Each number is 500 + 40 x the weight over the matrix's rms, rounded and kept within 0 to 999. Layers, rows and columns count from 0. Numbers have three digits each.

# layer 2 attention value, 128x512, rms 0.0421, rows 0-108, columns 384-511
484516560454524455461534480472513474496530503439505519513532506472481401445438468562503506503578503488511446498526445507568548524586507474445455499476477598569552506481469557460477504472552406413538505596411539521380454566493527534525550479507519505445519552528467460477442574516436439484553527453486451510572527516413440477512465459571534492507512538438469536563463542531529527476493
449437521492519466525481613424500483434495513511475442490480488507489466552497487489529516540515525480577471579413558441506492557488561520542459494532501489528445488513538543496514546482513549525467537552513465441501442484474538469452491481468487398480508508470502561469467489484535550480509461473527469518486410506534458517471426508547540551544531568579500505497542544514502420439493
479547429525420521454439531544462513545461511541480510442446523472530463501487503433569528560497576517461479512491504491481484485448538477541421467556539453491491549523560518475500541504521498505501506438569545504457411553561508481513452411522467532426539498441483480516460514497526417496552556520515562494435542473390553474454509455444516523489502539464512511449470517439532448421509
542536466528452516492502568490514467515487439574498546476502551457566447535475486450543465460428584595528526465558503504439543493543460509534464518474603452475517472510439562600535535512485490508481561530565472510543478455511485518491458493528498435522511560455540509467466486544518525503558559577475541568553436520525519489539523521453503492499448545502476472482525478504513458557498
527471444443518505496469533491491517483524505548519513499538490485545498499539590452504429441471529542459522511489509528548471539519462481502549512540558545476458501456547453535520520513524449475477523517520422542539489489524478489508473482485489485562505455492535595493455483433493498510505516518497512563556483468500491469532470496515532507493535464511466492501487516447543440491516
446544505508500482545543488428472534504525526511497448498518481465502474528524518424505501561521510466525534451423508434464465559540497553580443523445539512501435475460417465531515438550421529504492519481501545530498480492516438583582388520545490499452580482475558508478535480502537507485586483483534531535496469526436491494502473497545475444578452492605511420392495462515589455486510
544509553451407501491442507611469443458497572539528482508563517523601562505549549430508484542473560472605505542465520576560443489527508487446484441481469492534486449520480549489527447509487505454520530451493509466445455461495566503436542522461493461485464419504493480499524456475452554520482564547560485468480508480458527476529544534471485421469495517452475514509469504494578512568520
507449471519476528524499505452539556463494493489481568449538520502509455579482500489539428495469479533567522543460448455539438478554574540515448394456498518480445521489488468498495465564497550523509472495441535493525469484554523464411533498511492470528600509452484541503514490535508442495489477397646479507457457395487457474467414479437472484542502457486466537535542524503498526491521
459507510459486473473537459536488558555461490500510476569473524502497556514548471516527567547525514531486523515503448520562510382510462467507526486504584545533572477472548521442501485540520551538503482561512500452435411525489521483546515473488486590536473485479469492523493513486450465490497504519487568493570475459554472477551492519557532476419406484563481456424508544530547411476499
417535546490515476537466526469456506479492488498479435426446480504425499543536535504437523518492510492394516494472484427501536513554571479453510526524491563528560435545537471489517480473443481517544464507537517578511506560504527425507501575491479546557451440563428468503483450497525525577581479514498524420499518526524510520436507548493442460445534464470559584454562518496493457494498
501559483479501522477459517460423502472483543538398536478561481535491505503478521458528562481430423547471548535495525541480440449449505545410432537507523502567502504453488507428490453456457526474527429488476455549505457476478514480450496514541495489473579534492523441475526452523483584520524554505437476528481546551490489515473489496503469540521436492529537492482522534513515480425460
577461491539464590542471496550519494524547543486567554549466472494470557482476518490465465563507504476483551490470510484454533527487525498449510610527467524513451554498451494561479540483477464529539525459439562485513510534548420475477494503557467549491514453469529514529509564472511515513418451471513570467488494480539589496506501582520501583478457527477503523530517486518550484551533
559498497460447510528486535449535580541514465443545436479471491457461521544482460551526532517409568552506473564529503461484421480495448491508565495532510495518549555498458480463522467482541448456587607488574536469542415531466527473522494552488487437568577522412473483465501500481442418541500546439454481454448495483469472494515540491486616453530448514579459462484535483506473491472485
483496560575539528481455465469458485542485448469449450509526477436533499462446546441478476512425480538512531516617490462557435462506503468511453493494480554506476473511564597473460526542495560519523523467490436515535509451410484504489469422419479489526430554570502570543566550474464583510501431475520451460489535518496531491465445490486546536549404480435546475553469475522485493497433
515428538543521499515547545531530571501527563457484513525503542548491590473500526509537474516525502474551456582556506484431462494502447468435517537516556470489484521530469489459475555512467490547541487474528515549458508523457541547484436468550482462553472489457545437520474477495464524481512550439471450497578464498546471526530536517541558513504506527520577581501497521487429555489537
483485433551571352505527447452569505479498521475572479485469496466539464501511557505542455463495451483465516592530475549553512532526494499483585524474499536481561492550552513532532504446466493489454498455607467567544473504510521573495540447528543590445472510537419521525397448523459464579465537443493481554576480470521561525552509524487491425490514518490557571558527484518465511505597
485503515565551485467528569472527508450537519478506514533441494432502377555544522507555547494545562568456548452557501470497432487529539580479451497511552539475482476540529514553505488507499514605551473536590548480482516581486512514548424504484470513488590481581493532518524510474525496474550576503526491529587565496551488540535517458566458394496438489561445495482547464459512514471442
480470540547452456455472497498433528501469473538455492450485537526520479506488510510535443480529506472486566519500453532533490517475563572512502479546587451444450482466509508497501528528501507469450460505495497463444463482534505450496544485500524474525533429444489496490544451458530566502429546569484523487455443451555569485484533590519543443488485567536479499462550498495444469503533
418442447578517505438501494547427540573453544521556468533517482535558490545490510495424483458423485448447541568486554490490473511526474531470453499572488492460520435437467501437485526585487579453505486559525476509490527563494458470528525557457471447543447571527417477529452447543560581558476530569534511525495476559505494472505517525513463496576498482456511530496490532520504439530490
413457488482487544568534507483436492494462446469507523564521513528521591484547451507430499518497456533487469492474511467427501553600474496507419483483488498528542473544536533489498523501509474475474512577573546497473535505537427473552528428448508545444473456559493515504452514537471480496567435438496495525496506493494571503492522493483546550498537516501498604527485472520463503500566
528507558428496503468506602536599541483454541525460518522450513524558525518493515485568421548508540501554431440504538446516417461517490519469469527479509477519493508474479452519501496488471456529472562476586460556587519473491521523569485434541502599533445492578501476541536481540493415510560548549493461528545487509490535506497498528541452401488575497579499463489464474469498541522491
461509501505542531519511478515412522473495523466565566496524539474488494503514463526526450523517478537525519659443616562548478395542467522523496431526464464479546482526491521464533430501491572508527515467450454486485472426450511421476458513477460535591502448550535506512491525537504577476524541529461439444505458444514485527532576508525499470496565466487600515485513466560471480490488
524573481462476532496508565482546531455485547466428520434506465489452525577456455520482563530477532514396512551496465485548489543501546484526449455523478481533419491521476505543505495435471492488447490523527538514582533486468489509438549514557502467493543482530473506509556578482479525572562526459484497490486504554476501475453540533470541524540450542454483476499536496546506572547461
511494562510485495536425477527534525466523473515498496469571576556456575533517506474479483530499541520445519502460504446569551498601539493527531484548507514511500458475512566567481475488559502507513479477502560521506440484481536495531475481494485476454541523530478491537530556519494523463518549489510476490607428495497413478528547503482492465460519462514498563491536473435435496529494
537488456504532560504477446512543490446450475526504426504473496510571523568483517536508538484445483445577487539512536482485423440472476455559507485540468575524505445520541507497535522439572460546510511535501494530539546473512469475474441478535521543541483508446434463544503480423554515468469519585427521478444520548493497482444563484542404484489558501533486561507634474439543554495533
469510543491534498475571469555483495444528503472507553506487576526528526528424434440568473457507475495503477475573527471495453480525558559457474515474518506510437450540456474585469503525471465572480576553462503541470550487500520560496505452558468547490515481499562505509461560468497510546535419389436523575481566533535519467501479500434530499485490410587442595499506508508526499467530
454518505445451546530498502466507485511532479481448498541501512460519504500514489459499527480563484469490475571448444437481493537485484493499479455467521462498429474522480483493548446445446447509509528489519457489479514503522522457553447532427504433421553492522544549516565466509545532451472493452548453438462560538485575541515516499512461501508469479436554462451503501479476492503465
435460457565542539484465430509480483476534477487530532504493504484516435439497438492598431510497477533552525473443472495478430461479475516551451498497524445466459501518452509490525566545550493505548502486490476539526469501487446509440469522541477536539449564551461591499449420431506497532475457495448528423449515514485489499501519458515448447501514549518500510504487532472552546430487
435544460500444529506406451477498508483505539462499537486533484524449508541517503502570444531466491482532474456455488441552560490468458566560501494510472499513521532520495581475514497548476484479527508449551465442484498498550430446474543514485462503527488549549521552529501462523458469479453482449554431510547420467500439511521511465476399466520495535499533482467548510450516550500541
485532528477535521506501428468489473484491496535442464568481546557506501496512476537510532568525554468555504500511529513503548531532510476493502503488514470473468506527423486552465455517527432510561520463526471451374552420513477491479498495514469493521420513497518514477501577539512484459506494560528440510541526484508538498492424486492553501574481444598507476464465536446493480456457
501568469534579482513469435542453514480550499592479477503479417498497516512450514605539531443482482500508414483501413552496471524517573498523586531510541556532523561526525503565515466494601459483462524589572500484548438478479490528565486484438484473515517500491499506532484486443486572582458497533471504494570453530525522509558444463502512474489518522532524524561566482436511582522453
545450554536503518555500526556422555486507532538547529490514501489486473554463544517578541527509528464517463573469456515498474439493500449504549539494487495513476468523489471513481525443512518465507469463470450510453494559513469552458503432520497525501500519497511509517458513515533430504547506482489496555486512505512465465496447562466471510511507538506466477465457514499412438496508
479517477506538469494465516509468423466506539473453451504514526436527518518461509447492485503551491488579454513458454465549504530443456523555453566507523476462515518523545476508529484524505471542482446464538469570565485456562543500591505523431508471437503492498470474503488475504425392487409512505522452543460499545437467478512472478469505468481475547430502400477446549481502511448494
416504509512455509451580467465497540513537419565437542452496542597507464588556471509518524433500493498553482523448467556513574452485429506500440541515420516535482522471439442479513464531549508532494557504466489485488464585529546440472566497514504526522503558471548502522505433443460530542492453509471486514397535526506471482493523453435482485486520521494524465498463513494491456522448
482490531460562453473478427535495551471467480482521492439483481519482469474479553552447517510477452541482509458557538555530506496514465497523584463498525482473489470462523504492445541469503589493443537526555532437470558436465542530488486487456495429516542518525493444502531435530501481510489542496473513511463454482538506475497454525570534465476510532540519508468467506507486462500491
511551538457478531513580552528505452517517448510495475479441475522481539412522425419510568548525451487535427479525550541495413472504436517507490476512529464518515505505477516560510513503472458495516539508527530499431459437530431585551509464504493455469446471480488513518583453486511504478596517536501558534494545513503489450524544489462552493562512477514540509482537508543544526518492
556451454488579497525421545439480514503546524527516491475517500544512536516519476554440503454517457449516472500546492476533508481540466594488442444436493515480575525550490573558547507479476377470504511529505518518511500492480490552520513501492460471450458531439495474525513588481490434507535518513462500563505465521460502528469475451512420565550575515462457582572459494487449531413540
544516589411472528465498438483507484519510513449551498450506567527507497513515498513478447425514419500516492477468538557433544458520516481465478402461479512517564499469522456478499509536505495499459489452521463481535540513524493576495517453498526460454515495445471515451417549494479459494446460517406581514554481518439428518493509569552554456524588502551547485525521520521432528487481
503516493477520470497472474451592478553472482512472452479586511499550450516527507473532503499480496476507519462522545530521442415441507476430499447437596518519527477557536591462489534443569471539537524452491454468533504446470488434419528454508483509539420510501473514536466490539495522549454542554548449516511511460464498501557533445515536573491536539534508401502456465541464554572462
461561491574519481568534398503559486509512454454546507454533555454411460530519524510444457572533498519499490435537514517465517468587506444498543480492487540474504449486573422462510471412543559479546496439483463529536561512456527492499467566525496494524486508412403517509492448424491505531497569461553495478448464460460493504471447546530566461496441489483486520457556522462480549494442
447576508496497575411446475510517540476514477459598523520498561573513564490515610538525504479428535495511505477491495515569528518439525487494503503516506478555595468487503493429524488488528526491428574557513501564428562524551489502510499503489521425492451480509544520522438507557480554536583520518492530539557422459564543522522525503452460402431534536554513534547570528492471510526506
554522513553481535456511456571560476424556481516412526520496488462478497510509507483510473481501500576449446544507598460488503560598535519460505455488468480502520504463514510481524495434570428482566492530594482497464456479422525528625533499544508505504500433527495486447516416572490425547460539497509509521552469474493487498543500503477520522540427515549499528391504501537459462543466
479455492515464499510530522435540530439530510543440419517510417500506546488385537535488460435452444517476578527469457510471525450518495507491503429491497473475532499513413469587533469536489490516505553501564491600438558539542556484504469548495519518557442518508503497509544547389471488566552529537487536531564494541457446519492554552545469454600480514418568506484432496476502423466457
485564502549441487513532497457531548526497486542486599503475455438514551466476483470518541541528518495537552490522477529509536558469564579522443494491429441503477480458438583472494502512500494478522500544443520450507491543490541464463527497518453486475495465538496534519454538491483464536533530578558499544572525534459554481445507509509485551522540508536499504499558524461510561471566
424435478502530482519553519506472504485558495470495514475517476483436491517539411485555531518565409497535464413468493463514543489480546573594469551520550504533494472506480499445521470525458517470533498554457461470496585642500443517392503502428512457436505486504527538469447544501532517494508595533575499560422581537426547508508525460446507461470506506516456473541456497541485456510521
576514443431537547474511478423584536535450509506465499468510480594541512469513485489476459455444522518541487539493487529497562437523439550571471562538469511507504497510538499493491502430488477468494448466451461492524555506557497487489568545472517472492509472536551560451523546519492522524480569550516528521473441513488478479539460430490445545494509505410463524551539515477543457473578
530478523470476389563478582418509532502542503460552428501458534508507494558536452504497517525412494470432451537506465441410547517426553474463537528483433442438550470570497563501500465482462486462523467604477530585506431501532514457509423557505490474461507592497541480461599523453516580581487509560440510498513482487458531518436459487476491566410512444464530502460517506528454533509534
460513498411475432437527529469507421486550516514499456497493483549438506492533493444524495543534542499541507484503539482527491503555460496546463492471580570563504500439490486458512465521423511472474531491463479583462469517539521520516527486447490530487469512493617501480503545483506409495465580491485565470507536596555456535519473502580430531472491525440544518500481499513457524498505
573438556460472492569558408483388493531517535475552425469507563557502421494500478557554438470477461424515502546568547484493508494509476461561451443486490472487519504455476483476500479487523510472485504511515457426501475496559548445514465530478462544478562514498464520494464474462491409562521511449518463544441571484474445484480501529543476523463516475540526487464423469475493531528531
537497572483455499450520525500491463491467474513493485529531514542502447604485566499605487506497529479543507504428536459529439514505514443583430464515583518502494518516466642462508520568495547566506529525506507476513532514506456513491502539537497470451489521514421473476396504539516533427516430474558432567547512489452466517423475454480465473439443429393427509487489528503530483524468
547509451504438522511510498451548500449510505435490522510521439509398502536475564521515522542426595490485465476546459432477527452475475435521457513541502541542518501473501436454495524480533569463427573484497453481599519564498497535419468526505476516499441524463589480473486454497539580445469511465523524446507514457517544516455539522562513493489436515543506509411493525596516465441519
551440549523432575406470541518519514475482493521510536484492480455484547535486504514509511438499504481486516483466523506513501525548492550538479515544509489500455477523568476471502492447473532557530447491447547570496545515463537560490501490525469429558507523527546505524517480543505422480513470520516463485512501518477521517480523530506480479473468504539505487458448493480507528558495
422524546507474481463543523457508529549475507576520486521555435421550508473463473469466481497440483505590451544444535521481495503469462502420459435489442416447462532428451493492509536537512592496456508515446505479489466447463491464522546467482471452457557558522496478539498481527539459533473539510539523508506427517529531479490437572521471455570492460472514519536524500580470481486505
574481573555507492528498516424528553505532463503530504531506529508535449444458440505429545497566530478507514478394458553516493468459524496482475537486413534490515541453473414485462549497515522456519503441473477512484524535533522570469520490464510476466509485465565475531537444455541475544403510491395435530493523520488422473480509574548547486496566449464498492466506463500510459493504
494419526443571462487452511492485529468453445527512463564512439494442459544509497497497525483505534469598556555442442526494465544548469518549477494483520420534485539440573553499471464474493563450439496607535558444444443493443506478577472512528466543482529577476446471494494583534468475502486484481492534555476506540556543518514530480529531598438486490518488588479528472514548545523524
438527452433460477503535532486489470508470490454492465515500429463467527521506575553438472420443575495481534478560511463502513466489555524506549529501512499462481467529474539434474517517475471529514456500539496486471480588494443405440459526459498457486465447460545527544547469470517522499486578475447559484534526537555491508475568480490444557463566490554545568532593507543410518435455
487566436421434548517470494531462466465518538504532489484456498500451506461508538547458492495473505512520506536549588515502552435420534495464530556524530465457472487519416471583463438493477474534506495476501462506505495463459487404457478514490505531523499444511486496486427430534487512474489498504535533498569456485482494500496511428441478484501520508469463486447493521486473491437432
495493508566478546510518524516437501463479559459538536524556478528438461537523417550473539437524588464529436535521467440521506562537559614424526530496594443514496523515548522489470475451463481551460543544563487475460456570447495467542496486483523510548535547474475528505513539497463522530468521570497421540544521456545498494532473537549466527538500521515508520501507479597523503479500
452534474514395498395535476505488485460507506474549539468478494513453561505506545438609410482515556471431464493462421495555508459510435523480545521484544592474495486504500550445543490549549456515555523478471440486507399566488518508538506456508531517387445504472563544556458447536484497493605507485502470432445468501531565501455525491528576486454499456440460463509477495468510596596421
440431465485488509498454484501560509456476473560472515479541477411584526497497543489479478518522496445579476444482453519559455487397522504500444558497547499460523453557546459524487442448518477501501524450516514563493556477522466517481458518538513531439436479467476572494521426494536423561543424512557517506470526542504507521534400545479445479467571500585426581489437487476442569512496
489542463507474510519541512566587440499473479504498463464484525502548488529505461506456400481469532480503461446487370442469517507588534454471515458517509531541549531469478481500541538501563583449523520444528473540560516545530455422492536483489479502578581428427518468534473454416458539530584444558522459435565440441485505496500512545500478445489538469588494498404542460541548547556464
493528488459429515590502453488513483533505475481445528564501473416449514599538499420517496471522451516462490511564461542492541506510445439547468487515481474418544493465483496520530478441470456568460522532532481506510471477508456474530496530580500441535451486569488459553481441522467510532408530470499438422487551520494478511490435412554542510571508444503496515510492495506505537547446
458550431547443591488509474481538468464465530472490558518519530477543469510450486591459460520464546548495482490556505482514511548448566493450478516470466532515577472534530514577466460548559481459449461502535466537479508510493558511510546475500476593461486478511494555497453531457481499517569525529461435488438492515544554488511520475482460497522512475506481500500498475500495493507515
568531543572542549524545486455476556498518539455491464488485545550492470541529499473478476459482475423550486414505489544544482455511558503544515471558449500515542428536517535489496527579567452512470489575486493388539469502574523507478530512489486514526537468511527476495480560556473388482522481468424457511498514440529526475457507517493524412560459571503459509541549517487515553526473
486538496473487407497549472554488513516490468503537547470558536555518432467503480521530517567575520540511420513485507453495448466528469471527486410516437460515436514534532528535511539494508508429457461460450527560540517533557566525477548533549523517439530479508442505503473436509493382497430578548527538535480462516526510526467547480474563525527480543490530481479503505508418449518476
453470495516491462452471435554418446525501518492565590583575392444527520459546502481521532508468498463505504503479492445551470493436450528562498456461508508465450498508511512536506495480479479528499508377587546486486482493458528475514440500505513516517500468501587499508498538455457514494441508563490500519493497524578464530502493477575434491436498449466551428478487519466605480438506
498447578569519548507504490442495507527436475542402551534465506499571558434524436456464518428533549451526487484432514547497469519586521422497539524542428466487484483474469559516440459547530517471470489530508513478537443468512491484445490448473502500526552509480500457523481501500424488406498525520585500507506561453501546534499509545562513459545489515422550504472480480473535494444482
503490492565492535554543525491477460451549520499454422524484450560459535515466541477503515503517473489530512487542516479493439561552491474519519480454494562508445537479391475500493498475466555520443527529457464435513507447457498448449582452557489514476547522460459564495485579525523486484624532513544471536581486493426464503524478568438505574508492543519545512517501476438419502509464
497487513505470540488512509497488491444491608445481519467510427522526545541547515547495449501491527517484515502501452531523531515447504460432514528596563536462452525502481506562499489474536489523501448452497530546488554438453461502542481506583481525562548472534536556491507512491475514451463435471462493503518493457545509473485498449521498580548544556509488519452544522546500403489472
505503500510488487467454508515433461484474510431552417548430491531416555500518537455501523488459447526548473468415483478437489495517547499567445469523477495499449535481481531540526466506475580473517483443428490424487495469515465511479452490542566513543504486462499479504487425552467560526541477488493518419474519531490584515502582422482536518494403493492474442434530518464569456505518
454528476490515501471495512467479525510428531478458467499514461499453510509503447574538546531575517509456517552570494465446542471484511500456431527429495519472533510539540550505507473513501506449498463572492494510405428446549411483527478479502483546541533492505528492462518521547523513438562542466484456567475454436550468504473498501444533523459556417482450545552502517511528451534516
562545503446556516479553447536495492489542471509512454507443494495464586545489496483516611555442537555523499529438534520477516503473540496521462439564459521484566492513402489494533470441555513508509516544503523495527490597522460599409484416494464445486496480559491517505464532451481497541529506485526593493521477575493451514486458551506488550492518501535455572506500500496545466445496
544535510535470479539586419526472504492522464509468487415523406548491462392446573541476586532491516445495554482535487401451479532518446436492450522480538549512527552455536487418534533557476503483526441479446411575528468580503456503489529470509472476508474549437532486482541448449479471452496523530564496514522513536397505524472494523496482617436514511460412514498487512456505505493432
527507470526464485544475416525560561451502517459513540575489529556482484522516548549496492558525516537485499441505537495484440444458477394485474578420502514426509524455525554518504496592515471560483464525530509556514438481477436394438499506436511507528427567435514530485508553578485477525468450534503549439491544458585492487548473425489529565507538490454522523497507524531488500561456
507460534493507429483473558484532491456509507476496444466523539512509494632478464549519548613526543457559571551511473448478593472506461509465491550502500448455485511480497520464505462485525490512507412559456503434537513429461532440474469462551468500489544466525492498476514513571487557553474451503529460503492520475491427495554458507471486578475485541472521430543520519575453469550426
553548471566570514465478517519482500573517563454546522551474477533468472493453470543494504457516443477477441499579450500506472504503520555569503476494501560471498440496418476501490516548501468534493458558521520455581522444519516498499448533502529565490530486488436494521522491446496513477411525435495587553549465487526474540467527502512502469464469516569445458532610492422485512451535
536445506547587486516516534491536497481514460496498494513590408502475482487509566587450522480481428590478535469545457570507552485547427544463456505558532552526492463443507465481496521494509480578470531540486523554515503591525491588532460447556497524448572507547516494486429461547528404475530498482427504532520536433566495474532514569469488434518530508478492571490499490404494497524477
532505493541470562517552550471522435488491455474451578553465535535495556456455537439486490525562511422536530570571451541469496495518519409498497489414434472542483410562544464544518489513483451499510486484532557527490472539458508489482524485488495520570499488526497506522430495547508525500470478503543491438468485507594526487519604556573496555551557504450487526558501456481452501514465
435519489436480468539482535505525484484490475498512472440542515506460475468534458491549502397470487436487514511530449498428503492528520501571495487530493446466486497573457496487479535444507495535432469449512500453498529468489502526498488448487474565469512499443451543489446513449425466546478455521545552473582517525494505465537440531501519471508494563477428494482468546416457557446547
521492531492440436458451482502553540523563501491461436478555501512441533523469568467538568475487430472473485506549467492535552509471489428522494501477463450551430519521541448519502542484485436465471558530463487479478507503477490449481466445498508439470493461478503500442512497544474497444489500450558454482522510511549520537511581474457532438458502485488465539426493513494440536518519
529472485517431451466580553511450453506488506585498436485473522523462524503500541526472514450546477496507496476597527566447510534484486507552417475409457480464500452494523505534528512499509389528474469490532521556508526562504527514528471467509542475487506525489481471517416494504481564462556394527471503430435515508523448508540546509491479505522440498546548540545472515521495481464465
507576510487523485487471489455502521549522512558490509486540515507484554506494470509538556427481499423465494469476532498498478532478468488456441490463545530501497451495522478545506553515512564476601448446411553490497509502480552531502480493456481384468531485505522461530577551485528465516462539443471468556479487518461539467526513450487439471506458480438432487572521522520514570570431
535484452483480493456540494447523519557529470549455451500502492444490491489499492489592474577473555520455554537509457472528447519507594468451547474491493533497465490498452521494496518557515559531563456456486461499493531484488546464489558580521532491497558500579550449504546496475465502521447470519494494494486414460499499525511515517488492525469467501522522497518462472537492531512432
551516497458436518535602479491583508448495515430537481439499456440521607507531551547478477505529445508488530395467484467457514522456562502566543519474511544431528521559517443493467493462437513512508483537509472490531524418467473419590592569495515481549498567486520521521542402495558486496552563518528503536540476497493514499453494533443559493534480564492506456487535511505513515509556
419500464515478440512416471577479481478467483513508579483437516534441523458497464532507491536538485513547473441462501485493467523514536548509459513553541451552585533448562569473524514481471513549494489499474466528502559439545434529509472491506504527459458568492485455494484548510516434512426495515534497437571535540482497490517540450495495467552500543587499441506507511466477566464440
515517437531526484566548488481589438492505534448555435459448495456507543633490561490542534470428524500507522506512582456526443570539522537477493537464451513469596547510492450532498488501548483540582488490466509484486496468520523513560459480543531526474524482503485474480478411571516463504486497499481547461461537462472460477476515488464519530562510524489434531431546507491517433497520
437419571472506506503471613514472566428498518469520464501524544507531472519507518549488548407456448566586528528494460473456432498479521497480553560526522530521492469506587532427528460433556498493527542521546466518430548451551532519442488475543550474454485536491569512467531529456519452495497580456498493459500522498469512514525546482556529493438472503500417465466513495464474547431552
491496535533513497495449465522558455506503520480472584502545453484543517493523553463499467523497423459419486450411516498553445415458517498475456535485499502459475503503472468398491523447502552466552515448443541541468556451514554516525534514461464520502465455550488494511512504548588491541479524528557476568464568466458445496532495547518509562436553503497550524570518524522509536566504
519607478500454502517580494534458505530542412513544508481497520476509542609464581469478531467489493509490527548462489477590552593476477523476522496569488476495500463498432517572494486446501482462554491449581507514554502588502467589498527492505536529427546411447486535493499488554492486529526528433570543499553522442518533510476427483507451522538416501547487453548563482527475535586552
545503471518493474429538490560536547559514509391418459470525505506530541457539417540520486489538471485466534442428541481525515523559489511518368532419587504549523588516480542445468478581494452507540531474570529553631441537520561536459488548541526498481496568519479513535547479495516476471542454558574546548484503547517466498532480543535520476507488533452534498510543486553572516448465
465543491469519541504554469501555516551535482503522386482478536564568542455544515428482489486483466517478489466495530539509509477524513525468437462458487520521479465488454426431500501537495561556493495463491469562482538484464499523483491520543473551518564515487522524516526484546538482523513517530467458513508403524536548501525489544545415471495568395503597502428489514551547451435383
522524516523466544481465476525447505503469484527537484534445524539528475493485495495423509553541420514512494494473492459436515560463542458624503501484445524483473511547492567508467564437547565512455510458477471511440467564495480448480541483515553482476527441473452521518502491483524519471468574522466451577455482531517441478504493486509516535448433530484515548611515517465455474508521
554513502502504461549451534441460495538439484469464433495594551483464545598420422456575487504552460470462514588514477522542495497482477449516507415473452569503434528512557562515488509517503544537541500552455464479497479435495506416479540516470504453492527458539529442503455491552534480523523485509485450476494531534507416489535519551492461452443478478438535444533504497489512541510474
468549540461586552471555461502481448525507468481431459454498458487493511436466579470585500512515429530463602468507485452502453486440528435551476543472519539456424510491508544487495471578473534540454474496537494576422505581572460427426476460460523445449521514501525455517487454444494476479541429565545532536513480509542533483539574485539477478500545498473464551563478515419500482447496
466464448547448526489472528477511505491479562464535585501505496445492545486427393523474550504465465567471472475556550421503582503502521509528541492544523496502522520479502566488480494494468508438458463547451557537513562419456470494451555474469457407493493470441555485522510562472539501536508473460486506532544412506505465453492459470530534554503501470425549537525520489566501446523491
446516485526516415510485504451469453502519462514461538432499538492508507508481503520513481487511512495558495568503494552427544527503477520482488527475467465481643506508522506598500477541541470501577545470447532578421419441566521476593486578520441492468457516535487539541483520461487514506518495464616480470503507458539463518514486500517515480484516541566549528520492491497468423542556
508588510434430599445474466564479486498449437522489468519499471512480488577479493548537459486567542471570488459509487526527443479495412481433566509509517517515525426463525522493500507509458466483482492445509534504530585529488503512465500439535507502467464494602487516473508460516516481512557542474549449460468435534507437475499428490472509509482491567567540522462486522530510528442437
463458446528510513471554480430448489481493534488549514559505438461496497539523544613545518465552546587438541626432479545508545579565417478561517448559445434517443517467515501536531501521506540552476546488466551535498480486445431544537537531508526494411626487532449474469573447557492550489428484414452479552521489504473460501508491572443474442536497442545465488501521525509553543523470
496477507504534504494540475504523450472588486523581466513450485484524531491500558514481436561492439381474488402510596427447446469531379534474580449495443531515480522515453424523538454529482365492576493544510489500544502521522509550509519457533465485537529502505488584493480418531506493397517442561536471497503492562489489513489453474458488478523410465451485573522479491533523544504484
470557412481469517514568508530520505568537498470514536549579499489526442531499442458491475542510545505606574523540516534419423524528554522516515566540483526532485537547517503593511529482459476425545539525511585490505462522548463517545464574480486503477578606556586544528567588515517521461593512477544530524509512491415603499496499485443460466539479506494439550533467511487523516509567
455515503468526555539507427571471558515529535455476548505479520512443568495486550454556470520522454520469524456540511538530489559471406470463509451502540498506474511537530417550498506452429456536500543400474500488552511511444431541482519542465499410525499435519479523461466449555477492456467517549454470525543503532465463491566513506473467527509444484449484489434485482508530540477551
529553503579497455490496456499491471514450526483565507491546492557540490463461468497530518418589452511505547461467502514563518478475532541541438514543561498519520500472547514512472580478475511538556554470534437522450481503431472524497463510506506480451458511443590528500526426466432515567520453616544493592540513460562453529529438499490485535502563517477497616558471517556511461556538
515492513557473480517505545429509463549477510403479435461467529466521502496500514501535535576486503490414477408523435504470566521458552544496521450446577467489546473561385535486465462513501498525561523492482537522444493554477489521507492466503539473552484551468492461499441478400540507505503527567413523506447480551528518511477525552504482453472457455496546520475491450552539506621452
444448472569505500588461576534535498509531524544473501461522625502503534430508552410458504537507462563499544518494505432533499532516555494479538536535465501517496511478491553450500480562545444503518479439441518474551510475522565528526473539423538511502476448525482490467484431554452521490520523508537470477535493448477460464514461500560530564534432545573593502494462540425560497516477
410458393604480480500472463526454469446547500483579512456527585540505546534458475522518513480524428471501517469434445531504495557439561569503522481506490489469472548455447449477548538468510575572486486561464513460464478457503536563426582495458526455469507529541477436489529569535476502556543491464432530624514463467562430516447450525409502499493459491533491569554482474500487485465561
517501520435532583525506445554429447509476450496520514506521448549552537524496452434497545508477525477421475524481534570524464532487447480513483458533540556549481461452487546490456437467463499509520427527510474438545554531476520471483564483490475510448526478537519507502408447469444616447607507552518479477547514550550528539466547526544532543497534527520464571441456515512472554539431
597529500538513504527444507498475497528416475563586487501504576553527479502577529526502545533565504489543457540451493478552454510477519459534454528517526429479504490481497473455515559462519588569419558523579522557549540493520500539426489482497515502590584482496492471494586465479539441519453475571436534606505560559470503524544479505433519498480462505505491439606452487496501496519500
432477484451461570435462449458520506522476523427389469502478506492517467550482512538472437532568601534445480585623479500462502524470398433472448527442484483451500434532489526489488503519508543468521484500561566491518480544508425470540491424516502492506489488478510516473531459459461513488453476518478487502481476436504460528512463523480471492503481545536552474546500496472512506468476
513531399497504478516463445450371477505502520562522513498546533530540497536451458490517561588537529429525470403436517534442451473530486522520529537413514526464406527541456498475513480511471537531460495491524503466530458500516497510524438405531539470497509520509517499499487530497508507508504443482562530544472437576566496488480482489454539439537507521552475463499475524573549527483472